Each number is 128 + 32 x the weight over its row's rms, rounded and kept within 0 to 255. Layers, rows and columns count from 0. The size above them is the row's rms in percent of the matrix's.

# layer 7 attention query, 192x192, rms 0.0842, rows 0-137, columns 96-143
size [116 112 214  86 100 210 141 116 119 134 120 122 114 136 144 138 104 104 123 137 145 117 132 119 114 101 113 116 135 122  95 115  95 126 120 131 122 145 141  98 119 127 151 145 116 125  78 102  69  93 130 133  60 103 114  82 130 177 155  77 115 155 200 105 130 111 132 103 107 132 107  99 107  97  84 117 102  86  83 108  96  87 101 105  99 108  95  97  97 106  97 108  89  97 102 100 107  87 117 106  91  87  97 102 101 118  90 118 112  95  74  82  82 100  90 114  78  97 115  80  86 103  96  85  98 115 111 121  52  64  62  69  71  53  57  48  57  55]
[[103 138  87 137  87  93 150 172 152 110 135 109 110 154 115  92 122 132 160 171 209 138 105 120  87 168 130 137 131 154 146 126 137  33 113 118 122  97  59  78 128 150 152 139 122  95 120  89]
 [153 112 144 114  82 170 124 151 125 129 151  96 139 148 118  99 132 141 120  58 151 104 133 153 115 140 143 117 160 148 100 157 144  59 159 121 119 110  65 116 122 113 171 109 158 118 158 110]
 [135 154  93 144  58 122 116 137  86 109 124 106 110 185 131 104 135 113 126 166 141 148 138 119 134 134 165 130 117 147 134 141 113  88 112 113 110 127  77 146 113 123 157 128 145 105 134 128]
 [181 116 140 152 101 161 176  98 146 153  78 106 150 160  69 139  90 103 177 164 128 142 182 125 113 111 145 150 148  86 139  59  40 115 169 154 119 155 125 196  64 128 142 123 148 195 172 152]
 [158 165 140 123  85  75 108 134 165 195 133 160 180  73 157 122  92 160 167 120 145 155 103 120 146 145 168 101  65 145 134 100 106 103  97 141 163 153 123 110 103 150 113 123 174 197  33 147]
 [121 153 166 115 165 145  99 120  72 146 135 163 133 116 160 158 137 160 123 129 111 106 113 147 130 128 120 114 179 132 127 119 114 201 123 142 128 127 155 121 149 145 102 100 124 100  84 106]
 [ 91 105 183  93  62 125 105 110 127 145 104 142  70  79 134 131 115 129 182 156 124 131  54 125 148 165 176 146 173 162 162 202 133 185  83 121 143  98 127 165  98 122 159  51 147 167  82 147]
 [138 130  89  95 144 121 158 134  91 140 170 163 141 120 114 135 101 167 134 147 132 134 142 141 144  96  86 101 138 165  90  97 156 118 120 102 135  81 175  77 114 122 112 134 108  30 131 108]
 [101 157 132  98 117 114 103 196 144 108 116  91  95 108 115  91 132  95 125  99 157 128 146 148 120 153  87 124 152 110 122 111 153 112 143 130 186 119 116 102 101 150 208 185 144 177 173 110]
 [165 134 167 117 209 112 184 107 116  98 133 123 148 190 111 125 121 168 155 126  89 153 106 140  73 189 170 152 116  76 143 168 198 118 152 120 186 146 152 187 158 124 144 175 129 130 127 106]
 [172 159 136 161 132 113 163 166  95  54 128 108  80  86 207 150 120 188 127 131  91 130 102 115  87 131 155 174 121 118 138 133 112 120 110 117 175 147 116 155 147 182 140 107 116  76  64  94]
 [158 166  93 162  61 176 128 156 124 154 153 112 112 129 145 107 131 129 134 137 139 161  66 135 225 163 146  82  75 175 111 107 103 180  99 101  55 137 127  82 155  66 113  73 126 129 113 164]
 [111  85 161 146 192 159 161  82  91  81 134 146 161 151 120  74 138 143  80 134 152  85 107 103  87 118 127 128 159 123 122 144 116 150 129 106 133 143 134  41 155 167 118 135 121 105 165 148]
 [162  69 143 103 172 126 127 129 128 148  95 120 154  94 173 142  80 119 153 135 147 114 103  92 122  86 181 140 140 178  94 178 155  95 117 131 124 104 100 136  81 176 128 111 108 127  95  83]
 [109 117 154 124 146 170 156 199 132 182 119 133 116 113 141 139 119 117  63 113 156 146 167 166 132  89 137 167 195 124 186 119 128 132 153 166 116  86  80 178 112 119 180 132 124 177 145 166]
 [124 155 133 130 171 149 104 153 167 197 126 162 119 133 110 185 158 155 126 128 113  84 176 164 155 103 104 161 171 159 106 111 130 113 164 163 115 163 123 147  93 130 175  71  94 193 141 168]
 [169 187 118 132 117  56 129 121 203 133 126  58 151 135  88 142 168 130 124  82  48 171 131 100 144 104  95 126 218  96 124 126 176 148 185  69 104 108 160 160 117 141 142 141 129 146 152  82]
 [182 128  98  91  79  73 135 213 175 124 169  53  99 127 103 113  83 169 180  97 203 204 108 165 143 139 123 159  93 114 145 133 145  79 119  64  61 116  60 126  83 101 193 124 107 101  99  85]
 [147 129 167  83 161 140  98 135 110 142 171 113 143  95 133 142 133 113 116 152 114  87  66 114 155 105 110 148 101 174 170 115 128  99 191 176 127 141 185 177  25 117 135  84 148 130 143 193]
 [127 152 134 162 134 116 122 117 126 152  39 152  70 100 137 148 166 118 105  42  97 110 131 144 115 120 117 116 135  68 162 138 100 171 179 201 182 182 135  83 139 168  87 144 140 137  92 134]
 [185 138 156 106  94  91  97 164 129 211 108 130 118  63  64 166  79  87 116 156 133 134 100 122 111 131 160  63 141 125 118 168 104 118 172 207 142 151 187  99 176 215  97 152 145 194 163 101]
 [108 105 139 136 118 152 126 137 168 160 125 139 163 135 190 107  56  82 141  71 168 128 101 125 140  81 123 144 135 145  93 138 123 101 132 122  92  72 109 119  60 115 134 158 143  83 113 120]
 [ 78 116 130 140 131 181 111 131  68 132 122 125 155 148 190  76 132 162 219 163 122 108 171 119 143  86  62 127 118 153  65 101  93  91  94 131 151 154  95 145  90 126 126  95 156 124 139 147]
 [175 113 177  83 138  76 138 110 148 136 178 140 116 106 148 150 133 118 108 100  88 141 189  92 193  96 135 119  46  59 168 134 156 119 119  81  93 150 138 123 171  94 113 141 115 177  73 140]
 [ 84 162  77 153 123 127 120 123 133 108 122 167 122 147  87 103 117 130 102 134 187 156 130 150 134 107 139 116 124 109 135 166 141  82 127 111 159 141  57 110 180  76 156 141 133 121 168 130]
 [113 103 115  96 105  48 133 114 118 114 115 173 116 136 119 175  98 129 163 116 152 120 141 157  88 134 182 163 134  93 201 139 135  50  87 153  87 125 102  62 145 129 152 110 166 145 106  66]
 [120  93 165 174 112  91 169 156  86 148  94 136 117  93 132 121 173 162  99 158  86  72 150 150  90  80 121 203 155  85 137 115  81 185 129 129 112  89 147 131 155 111 108 116 155  66 154 155]
 [113 119 133 165 105 100 128 158 129 139 139 116 151 166 121 115 148 166 116 117 146 164  78 121 110 143 109 149 140 173 136 148 236 115 164  43 146 136 177  77 176  90  76 127 116  89 121 113]
 [129 191 106 143  91 129  76 203 137 106 105 151 172  83 105 166 172 107 145 178 150 171 136  94 126 114  99 128 119 189 113 146 118 143  64 181 141 126  86 164 123 226 115 158 107  64 135 159]
 [101 111 235  90 135 140  94 123 128 200 127 102  86 108 164 145 160 134 157 101 168 117 119 109  75 112 177 138 150 113 124 125 149 130 101 121 192 157 142 144  84 145 115 154 108 129 186 192]
 [124 170 110 116 141 196 100  90 129 116 131 183 133 109 141 125 131 141 117 129  86  86 160 140 158 145  92  48 118 119  76 122 102 169 123 161 134 149 164 133 136 147  93 117 156 110 142 165]
 [140 123 202 189  88 125 143 159  97 134 108 159 122  87 114 148 173  95 105 135 157 112 112  93 126 158 142 128 107 136 160 132 123 118 131 140 160 120 140 104 164 138 129 156 127 147 101  91]
 [124 116 148 114 163 219  86  53  89 141 116 210 168 104 130 135 130 109  94 144  61  74 148 130 155  89  80  95 172 143  80 134  92 176 154 175 113 150 175 132 107 145  80 113 159 169 162 199]
 [111 135 138 126 128 185 174 136 117 172  93 116 114 103 148 137 175 187  88 180  94 203 171 134 117 146  88 105 155 139 141 114 110 147 119 130 131 100 151 105 195 196 178 133  91 140 163 121]
 [119  93 169 118 145  86 132  94 112 129 117 141 101 133 184  81 119  95 108 112 140 101 105  98 151 113 186 142 149 129 103 132 113 160  85 122 182 102 119 130 135 155 142 176 189 124  35 131]
 [ 93 142 132 123 129  94 118 138 115  83 155 133 105 134 104 134 133  81 169 144 160 180 182  91 140 102  61 144  92 101 153 124 143  48 129 111  83  68  95 138 117 122 192 107 119 166 143 151]
 [127  87  85 160 117 110 121 117 204  88  72 127  97 108 155 122 111 139 147  70 140 207 123 142  85 109 126 149 149 120 127  65 177 151 105 100  80  57 117 138 126  69 153 112 120 109 105 128]
 [147 159 138 120 107 157 133 160 103 129 134 144 129 129 121 192  80 116 154 104  85 172 160 114 142 110 121 171  96 157 131 121 117 142 101 111 119  97 100 137 182 125 127 149 112  81 108 170]
 [151  77 133  65  92 125 110 124  79 110 145 124 168 142 151 106 109 134 121 153 113 118  68 175 119 119 170 134 111 103 151  89 139 107  64 139  93 134 134 157 200 108 136  99 167  86 109  86]
 [159 149 141 143 114  94 183 179 103 131 160 118 174 122 122 152 115 188 180  99 138 157 148 149 127 113 129 117  70 132 186 121 141  99 124  39  95 182  50  92 143 126 144 107 129 104  94 112]
 [ 26 153 165  93 154 143 114 156 107 167 150 204 128 140 145  86 146 132 132 128 129  88 142 126 139 130  99  82 188 106 134 137 122  87 120 125 143 141 167  92 130 105 116 137 155 140 128 131]
 [136 145 150  98  70 138 112 124  75 158 167 184 146  80 147 127 135  97 109 175 119 124 138 100 121  86 120  95 138 135 108 119  85  87 154 148 114 173 134 141 141 140  96 164 177 183 170 163]
 [117 115 106 122 126  88 153 228 140 119 121  97 154 170 161 136 140 109 169 141 102 143 181  89 140 138 125 133 148 172  95  75  68  57  31 143 150 155 102 171 193 129 159 114 100 132 153 146]
 [127  98 140 117 141 136  89 127  84 125  98 179 179 125 102 172 151 107  93 172  94 126 136 115 107 135 169 125 205 136  74  79 126 176  78 146 129 125  88 116  76 190 138 115 117 135  76 111]
 [133 169 113 120 151 168 149 146 143  63 171 100 174 171 142 181 116 130 155  83 137  99 185  96 121 140 109 124 179 127 147 131 109 111 118 119 153 129 130  88 110 142 152  86  90 151 112 144]
 [148 167  95 145 131 133 148 121 139 132 110 122 142 128 129 124 136 143 144 146 136 139  77 136  95 108 146 125 168  22 112 114 154 110 119 163 124 129 183 125 106 101 182 102 104 117 168 140]
 [118 136 150 162 140 161 161 131  86 156  79 143 132 116 158 130 150 159 115  65  81 123 143 124 142 117  98 129 133  96 101 133 102 139 173 129  55 153 170 127 150 101 160  78  98 164 178 165]
 [163 144 209 138 162 136 131 132  77 158 137 105 167 136 120 189 120 142 109  77  82  85 141 151 156 141 153 118 147 167 129 119 107 119 130  94 106 169 189  95 152 142 127  87 166  90 103 112]
 [111 138 174 124 100 111 133 128 181 146 147 101 133 134 139 123 134 104 126 110 158 136 178 139 124 116 178 102 170 184 138 162 125 110  99  92 173 158 104 112 130 145  94 122  71 108 108 142]
 [166 137 109 117 161  35 120 180 160 104 135  84  88 164 139 150  91 205 133 140 130 163 120 142  79  84 100 122  66 148 112 101 109 128  83 169 127  87 129 147 100  89 170 162 139 170  75 131]
 [126 136 175 140 121 130 120 131  85 126 119 128 178 180 134 125 145 174 136  67  75 109 162 154 107 113 119 148 190 120 150 143  96 145 121  83 134 184 101 107 154 134  92 106 179  86  85 177]
 [142 124  76 147 142 148  97 100 163 113 173 115 190 129  69 149 162  90 115  83 112 151 157 124 141 114 163 169 127  97 129 122  89 133 176 136 140 139  95  89 135 119 165 133 144 143 160 184]
 [112  80  82  82 115 139 109 145  87 165 156 106 166  96 125 175 132 169  44 144 133 122  35 132 152 168 116 106 129 133  99 138 148  84  86 170 101 102  90 137 106 124 142 173 104  66 124  76]
 [131 144 117 102 167 110 127 148 109 150 111 101  93 122 100 157 134 115 128  37 215 157 154 166 134 100 139 107 143 175 121  68 147  58 117 146  83 123  74  97  77  90  99  94 167  80  90 131]
 [154  66 115  45 113  91 119  75 139 200 149 195 136 106  98 123 107  68 158 175 184 142 108  70 193 162  88 164  26 133 134 164 176 154 197 185 105 142 121 159 190 126 162 119 183 163 164 149]
 [ 67  79  99 134 109 159 106 153 127 133 120 123  94 104 148 115   6 186 163  75  97 110 164 147 157 127 125  76 101 155 116 139 113 122 102 121 102  83  63 119 145 134 121  77 111 124 114 146]
 [128 103 161 121 152 132 132 117  87 130  78  84  65 114 119 147 111 165 148 100 134 135  91 167  81 122 153 114 134 102 155 122 176 156 127 112 176 102 134 137 135 131 108 205 141 101  81  92]
 [167  82 120 118 127 133 157 132 127  95 131  81 151  96 171 140  94  97 113 160 148  78 165 118  96 103 172 162 133 117 147  97 116  55 150 152 159 131 134 169  86 141 160 113 166 111  76 127]
 [102 156  97 126  55 146  92 120 132 130 171 140 134 111  73  90 144  99 131 141 197 109 116 112 130 144 151  35  99 138 131 162 137 118 138 122 146 115 110  94 160 118 102 126 132 169 148 137]
 [154 126 103 117  96 115  81 135 128  96 146 195 118 162 116 137 143 114 110 123 137 142 180 133 123 131 155 175 107 111 109  89 126 143 146 138 102 109 157 160 162 183  98 140 101  83 136 125]
 [173 156 133 163 144 110 136  88  75 129  73 172  96 119 149 168  96  77 111  82 109  87  60 163  41 127 155 105 141 134 118 132 145 173  72 140  93 109 125 164 196 168 131 104 155 119 119 156]
 [182 131 132 147 175 146 137 166 199 121 136  99 137 150 114 133 117 156 158 108 123  59 189 119 126 173 150  83  68  42 138 131 145  87 174 154 114 183 123  62  81  92  82  97  98 123 175  97]
 [126 128 153 151 184 159 104 124 101 132 116 138 143 136 134 146 112 163 125 110  76  89 117 167 126 139 128 150 194 126 129 124 113 226 107 142  99 142 165 120 114 127  82  82 124  97 120 135]
 [187 153 151 157 122 144 131 117 128 192 114 156  97 112  90 134 107 179 109 169 101 130 139 168 110 104 140 165 182  96 134 120 162 184 151 145  95 153  91  97 153 116 125 138 188  35 109 118]
 [105 146 106  95 119  61 108 124 130 185 146 160 139  74 123 134 122  83  89 141 146 127  53 100 112 179 204 102 118 192 116  95 108 148  95 108 128 120 174  75 175 176 150 155  73 174 180 111]
 [148 118 119 149 186  78  80  74 124  98 103 129 110 125 143  82 101 160 130  53  51 106 136 169 100  95 127 137 112 136 123  77 143 135 113  78 115 106 135 145 105  88 115 160 157  83 102 117]
 [104 186 119 115 155 165 163 116  98 179 178  94 170 132 129 155  82 112 105 116  94 215 130 162  85 140 144 108 145 163 123  85 198 136  96 133 159 111 147 157 124 131 118 164 132 138  36 147]
 [152 117 119  87  55 133 132 157 149 154 176 147 125  97 124  81 107  77 154 122 122 106 104 113 117 157 172 132  58  66  70 112 121 114 149 131  95 142  87 148 121 113 127 182 100  71 113 133]
 [100 119 113  96 123 140 127 107 151 127 141 168 120  76 152 109 164 121  98 121 144 111 136  54 124 132 113 144 195 171 114 163  70 110 171 130 172  98 154 115 136 214 155 128 159 170 171 119]
 [152 130 117 168 167 123 154  86 161 100 102 127 126 146 124 120 107 162 124  93  85 153 217 115  97 148 112 178 128  82 133  97 189 121 159 139 147 159  98 137 144 154  87 157 144  94  40 120]
 [146 105 146  71 144 173 104 113 127 135 210 101 139 106 142 171 111 121 103 125 101  54 167 111 125 113  95 103 113 164 123 123 104 137 159 133 125 165 138 138 116  94 122 121 150 142 193 117]
 [162 175 117 113 153 156 136 124 105  93 134 112 128 154 114 116 115 111 164 145 110 130 208 112 109  98  50 161 168  90  98  91 148  96 186 113  85 143 110 151  71 120 108  69 149  73 114 143]
 [169 120 121 123 103 118 103 151 145 158 213 134 129 130 104 122  54  47 124 106 152 107 187  92 120 168 141 111  53 114 107 151 129 103 178 149 140 155 141 119 108 134  84 122 121 111 147 140]
 [123 128 123 126 141 122 146 168  87 159 165 144 186 150 106 123  51  82 160 139 165 174 187 117 147 147  63 155 147 122 139 171 195  95 147  86  56 143 130 120  92 157 162  73 139 104  79 169]
 [119 166 135  96 145 125 170 131 100  83 102 134 166 124 102 165 167 130  65  89 157 137 147 115  99  96 110 177 106 152 137  99 140 125 151 152  70 136 113 153 140 144 142 142 100  90 115 134]
 [ 80 114 129 124 114 157 154 116 111 135 121 103 102  98 179 105 131 122 172  85  75 117 171 133 162  86 122 131 153 163 122 114  65 113 190 155 143 120 139 161  83  75 216 171 172 182 144 159]
 [ 76 168 109  99 160 165 169 145  82 111 111 115  89 133 117  86 204 154 106 161  77  91 143 122 108 131 114 130 207  65 134  77 123 137 169 132 166 129 197 118 136 137 198  89  79 102 132 134]
 [ 72 125 155  97 174 207 127 109 120  78  91  92 154 142 166 152 159 139 160 146 140 116 124 138 160 113  84 147 170  96 132 125 148 140  85 112 106 133  98 140 113 146 125 100 139  99 137 106]
 [157 133 157 142 179 126 131 147  68 133  85  79 127 116 155 151 147 113 152 114 106 129  89 136 160 107 158 130 166 140 147  37 100  84  88 116  82  73 105 175 134 125 178  81 110 160 152 181]
 [176 157  85 164 159  63 140 149 138 123 103 186 125 164 144 104 182 158  51 103 128 167  88 102 106 143 142  88 127 140  95  59 111 181 124 116 164 102 164 106 221 150 177 130  96 170 126 100]
 [102 155 105 163 171 162 160 160 129 119 120 158 102  79 149 130 157  99  74 134 113 181  67 131  79 129 102 160  88 157 109 134  85 179 134 139 126 127 121 113 180  88 180 125  92  44  80  82]
 [124 155 127 159 119 128 157 111 104 119 123 160 168 149  98 164 121 118 105  95 179 209 109 100 102 148 163 135 125 174 167 102 119 140  45 148 142 126 125 127 170 138 127 134 169 142  81 113]
 [205  88  97 119  98  68  87 120 188 140 147 117  68 122 121 115 155 116 132 129 169  69 133  96 134 144 172 100 145 140 119 143 107 142 220  76 158 162 153 132 123 123 115 167  91 175 174 141]
 [ 96 196 109 136 143 167 187 127  59 144 124  94 178 183  97 120 125 132 132 133 107 196 132 147 103 130 123 136 168 138 141 103 131 102 127 123 120 154 105 191 130 161 165 101  94 114  59 158]
 [139 133 165 164 149 117 160  73 126 105 114 139 143 180 132 119 175 171 130 163 128 140 169 124 155 105 114 157 134 130 120 129  90 129 173 166 101 155 152 157 139 169 123 110 109 126  63 181]
 [155  78 161 134 129 131 127  75 139 161 198 144 171 135 103 180 144 155 113 161  79  96 205 137 143 144 127  91 122 131 119 119 101 135 115 189 124 193 150 139  87 107 134 155 114 151 139 113]
 [105 145 144 120 106 136 114 152  83  64 168 134 108 158 155 135 142 122 163 171 135 152 113 118 128 154  49 111 138 134 112 191 159 136 115 101 112 121 111 156 196 174  85  96 118 130 113 113]
 [112 162  84 131 120  92 151 110 126 165 153  79 194 137  79 150 152  59  96 192 131 167 109 127 137 128 163 104 109 164 155 107  81 108 149 197 177 162 146 138 102 127 114 136 146 119 139 174]
 [ 99 117 173 127  96 139 153 167  74 133 150 183 183 133 134 116 102 146  80 158 120 173  89 140 124 128 117 158 100 167 116 149  78 119 117 111 126 154 104 113 115  88 133 118 172 148  82  97]
 [144  81 127 148 170 129 133  25 133 159 165  96 134 110 102 153 141 155 133 129 130 100 138 178 114 135 149  92 140 147 134 166  82 178  98 126 113 129 155 113 140 102 110  88 159 170 124 146]
 [185 137 121 143 142 113 123 177 127  61 176 122 123 183 111 146 134 129 162 136 114 199 125 152 126 179  68 147  82  81 119 124 172 154  97  69 121 143 133 142 150  83 127 101  88  85  72 147]
 [123 135 119  97 106 153 104 101 198 134 158  78 114 124 143 152 115  86 159  82 127 103 158 122 124 148 161 148  98 120 133 112 209 154 102 133  85 150 114 124  73  60  97 174 120  81 178 103]
 [127 120 134  57 110 172 153 179 152 120 142 102 153 173 167 148  81 129 163 106  74 147 147 174 169 127  63 145 130 160 143 121 218 121 122 164 106 151  92 147  76  99 135 148 133 103 149  82]
 [114  36 161 148 124  83  93 131 156  87 117 116 155  89 162 147 157 119 132 115 119 124  64 126 157 123 169 112  92 159 118 124 100 183 112 146 133  90 163 112 139 114 146 136 142 115 115 143]
 [152 124 117 151 160  80 137 135 143 106  89 116 109 160 144 128 128 162  93  94 140 181 121 159 151 144 163 124 139 141 162 121 156 129  94 166 111 117  78 114 109 145 115 119  93  87  87 116]
 [143 173 107 177 139 138 141 155  52 118 103 144 134 149 150 117  98 149  85 125 182 114 153 123 127 109  94 120 139  81 149 183 110  83 125 104 155 134 134  99 164 161 147 106  90 125  85 168]
 [174 132 116 137  83 166 131 114 204 126 113 107  88 146 118 143  46 165 134 124 145 131 142 135  97 152 122 192 117 114 116 172 190 140  97 143 141 157  94  82 134  53  70 155 155  59 122  86]
 [121 175  95  88 156 145 114 116 168 167  82 134 158 140 111 161  95 111  74  83 138 130 106 151  89  84 126 166 131 162 145 121 167 157  66 173  73 121  82 145 116  89 119 160 104  68 114  96]
 [108 175 142 107 188 147 128 121  64 165 136 154 173 127  82 114 165  44 105 176 174  78 135 142 124  92 102 131 137 135 126 150 112 142 100 133 177 128 140 116 175 162 155 110 107 177 109 126]
 [148 120 116  54 150 161 113 136 187 154 170  96 134 167  79 175  98 114 138 108 126 130 171 125 110 178 106 142 110 146 114 112 149 171 125 104  90 177 116 151  80  82 115 104 133  96 156 135]
 [175  53 155 178 111  91  97  82 136 145 134 130 106 108 106 133 173 137 102  71 112 137 167 135 124 108 212  72  87 153 119 112  95 155 121 188 151 143 145 132 125 125 110 162 144 178  73 157]
 [147 140 102 136 145 140 122 110  85  76  77 128 108 130 142 122 162 184  88 130 146 192  78 126 132 120 151 105 111 166 127 145  82 126  27  98 108  54 145 108 232 126 103 139  79 122 110 117]
 [144 124  84 142 179 205 140  91 162  96 117  78  76 101 148 152  85 126 158  26 103 135 205 156 106 130  91 195 152 120 173 150 184 134  98 109 116 136 100 103 104  62 144 152 118  81 137 110]
 [119 112 120 101  56 157  69 112 171 133 141 149 134 150  91 170  97 134 132 144 151 120 211  99 128 145 154 113 135  92 156 147 144 111 192 220  85 195 139 122  69 107 129  82 124 124 180 145]
 [ 84 147  81 131 108 155 179 201  86 131 165 135 201 137 137  96  14 146 165 137 122 159 134 153 140 145  94 156 147 132 138 164 173  38 118 126 142 144  89 118  28 160 126 129 150 121 116 119]
 [104 110 118 145 121 124 111  81 149 143  72  99 128 107 123  88 151  99 192 169  97  85 134 109 124 148 113 152 126  80  97 109  59 105 181 173  87 150 143 121 123 111 157 101 101 118 133 180]
 [121 167 106 149 109 111 156 130  90 158 180 117 171 176 130 116  34 115 100 120 114 137 132 149  86 118 106 104 126 137 144 203 141 103 140 168 155 180  98 141 124  71 116 129 192 161  85 127]
 [112 121 150 141 169 130 180  96 124  89 140 145 136 145 154 139  96 123 165 130  95 127 185 137 151  80 119 193 110  95 125 110 142 122 168 117 145 120 126 193 109 130 175 152 186 115  92 140]
 [115 107 146 106 109 107 144 157  80 130 119 129 122 118 206 155  85 167 100 101 161 175  73 136 171  70 166  91  82 172 144 209  72 127  90 128 119  77 120 135 125  78 168 161 185 127  86 110]
 [129 104 133 130 133 153 109  86 116  77  97 160 130 122 175 120 177 160 146 135 166 160  60 137 140 144 127 141  84 131 142 150 128 196  34 102 144 118 143 129 220 153 155 152 125 167 139 182]
 [140 195  96 134 106  96 155 191 131 132 120 165 105 125 121 116  93 146 137 169 113 109 158 109 101 121 117 124 164 169 132 142 125  96  91 121 130 125 106 133 177 131 104 187 100 137 132  68]
 [139 122  69 122 108 109 114 137 159 165 140 123 178 178 138 117 106  78 161 165 119 138  73 138 113 144 101 156 136  82 112 149 175 138 164 107 163 159 125 123  90  80 139  93 120 102  72 132]
 [157 144  86 142  78 108 171 133 128 141  76  81 151 159 157 149 140 118 161  96 169 157  96 148 136 137 163 182 136  94 152  94 107 106 135  53  98 177 113 156  86  82 206 141 138 158  74 131]
 [138  87 128 107 150 179 135 103 101  79 122 186 175 169 151 136 133 133 144  91 113 129 122 148 132 118  78 128 171 156 133  96 112 135  51  74 106 135 106 154 158 138 168  88 126 138 136 102]
 [101 110 100 106 198 113 128 114  91 155 136 102 145 108 157 162 190 149 115 155 146 108 169 134 157 112  76  81 136 194 134 164  42 106 134 158  80 136 145 125 143 181 157 122  99 158  82 135]
 [123 143 128 100 113 100 126 124 105 156 179  77 104 126  81 166 171  90 165 136 106 115 149 122 151 158 139  96 138 115 154 136  78 113 147 158  28 180 138 154  69 122 144  73 134 127 118 130]
 [126 137 171 128 132 160 131 181 164  65 103 167 111 108 173 121 136 161 172 129 158 190 136 136 181 126  78 158 149 167  91 172 108 127  87  34  88 137  71 116 168 137 123 151 116 144 136 134]
 [ 94 129 146 130  61 149 132 171 118 141  97 119 122  88  99 121 101 101 137 113 117 149  95  87  82 133 172 136 120 116 115 132 133  95 166 119 141 113 111 163  73 127  60 177 106  99 154  53]
 [134 112 169 128 174 117 107 147 118 109 173  69 142 109 137 190 111  87 116 133 160 116 142 172 167 107  91  65  73 102 131 157 118 130 135 146 115 106 140 138  87 122  87 105  94 108 129 170]
 [143 102 142  62 101  72 142 118 173 150 184 122 165 119 117 142 173 111 134 120 152 114 166 113 169 150 136 109 145 191 132 162 181 103 144 141 143 164 136 116 107 121  71 187 104  80 103  67]
 [123 216 103 108 153  97 164 175 113 103 132 119 185 173  83 149 126  68 126 151 158 160 135 145 124 127  76 169 152 164 147 105 187 100 122 120  92 141 112 157 124 153 126  93 117  75 110 114]
 [123 176 119 132 183 139 186  49 125  93 123 164 121 150 134 125 137 133 148 126  82  91 190 138 115  73 111 183 136 124 130 102 164 133 165 123 109 132 125 160 156 115 167 157 188 100  95 131]
 [166  57 161 193 144  60  87 129 159 126 109 132  91  96 163 104 127 194 141  87 159 146 110 144 134 142 152 119  95 108 106 159  99 131  94 100 193  96 170  90 132 127  87 106 105 131 103 146]
 [127 109  97 134 166 108 108 109 151 103 160  95 147  78 148 165 165 133  82 119 109 205 169 151 130 147 121 141  58 188 120 113  54  87 161 127  79 106  75 109 157 123 150  72 153  34  61 124]
 [110 158 126 157 114 171 161 114 119 148  67 152 120 119 131 130 133  85 107 100 151 222 122 116 108  84 137 149 117 103 106  96 109 137 173 195 117 111  89 137 185 122 180 137 154 116  71 207]
 [103 125 135 137 147 155 151 119 102 134 135 104 191 117 129 126  88 132 114 125 125 121 212 141 135  94  77 107 133 121 124 143 141  85 216 147 121 126  89 188  64 181 106 130 140  98  89 190]
 [136  87 133 178 112  86 121 107 118 134 106 177 123 162 166 151 114 153 106 156 160 174 137 141 158 123 149 125  81 190 115 214 128 140 123 120 125  97 181  89 180 134 139 151 105 131  94 157]
 [115 165  91 148 153 124 118 127  91 158 143  57 135 116 116 102 123  77 127 120 126 118 144 149 127 109 129 126  86 151 153  86 117  93 100 185  49 122 157  86 131 157 158 107 115 134 147 186]
 [135 148 186 131  31 114 121 151 115 113 155 126 148 161 161 133 113 113  76 154 107 172  67 143 170 107 183 174 105 155 114 190 112 179 104 178 124  61 152 156 158 114 126 128 150 133 158 176]
 [158 178 116  80 139 143 172 122  87 137 159  69 135 159 135 221 146 135 100 136 171 143 119  95  91  59 163 103 119 126 161  81 137 133 152 112 101 103 125 143 120 118  90  80  83 136 124  97]
 [182  91 125 132 155 103 129 127  84 124 154 108 132 143 131 155 134 100 125  91 118 125  94  96 176 138 134 134  69 199 131 136  96  91 113 146 113 172 142 156 146  29  89 144 125 162  90  78]
 [100 152  95  69 128 160 165 104 102 126 142 157  87 167 158 145 161  86 184 118 143  97 131  59 103 126 150 124  79 116 184 113 146  89 108  85  95 166 145 175 166  91 161  80 104 138 146 145]
 [157 156 148  99  39 178 123 134  92 122 163 126 106 169 204 137 157  94 157 177 159 142 138 114 205 140 110 164  94 140 101 119 118 119 129 120 100 148 154 127 131 132 157 130 163 178 123 196]
 [ 54 141 144 125  83  93  86 130 123  87 135 100 114 143 161 134 134 147 178 137  30 144 156 132 150 120 106 137 138 111 129 159 151  79 163 128 110 118 138 104 125 128 210 102 129 102 184 163]
 [145 134  93  87 151 130 104  93  54 113 192 103 162  85 113 153 111 121 151 134 148 125 168 131 155  95 136 105 126  99 132 111  66  93 217 137 131 206 135  87  19 132 112 104 203 121  85 136]
 [118 163 102 125 126  98  82 156 142 121 153 172 114 175 124 111 106  79 146 130  91 131 139 106 153  84 103 184 108 168 132 197 117 117 171 129 111 194 165  90 155  98 159 100 155 150 173 149]
 [102 142 153 123 114 104  78 190 115 108 113 140 156 104 180 120  91  85 110 106 120 122  97 131 162 147 105 151  82 149 139 142 115 134  70  98 114 101 162 148 144 124 142 109  91  88 169 151]
 [134 149  86  97  98 111 136  84  94 103 205 157 122 130 166 124 109  79 140  90 115 147 155  77 173 131 137 119  66 151  98 164  67 117 166 160 130 148 127  96  81  84 117  85 168 141 129 165]]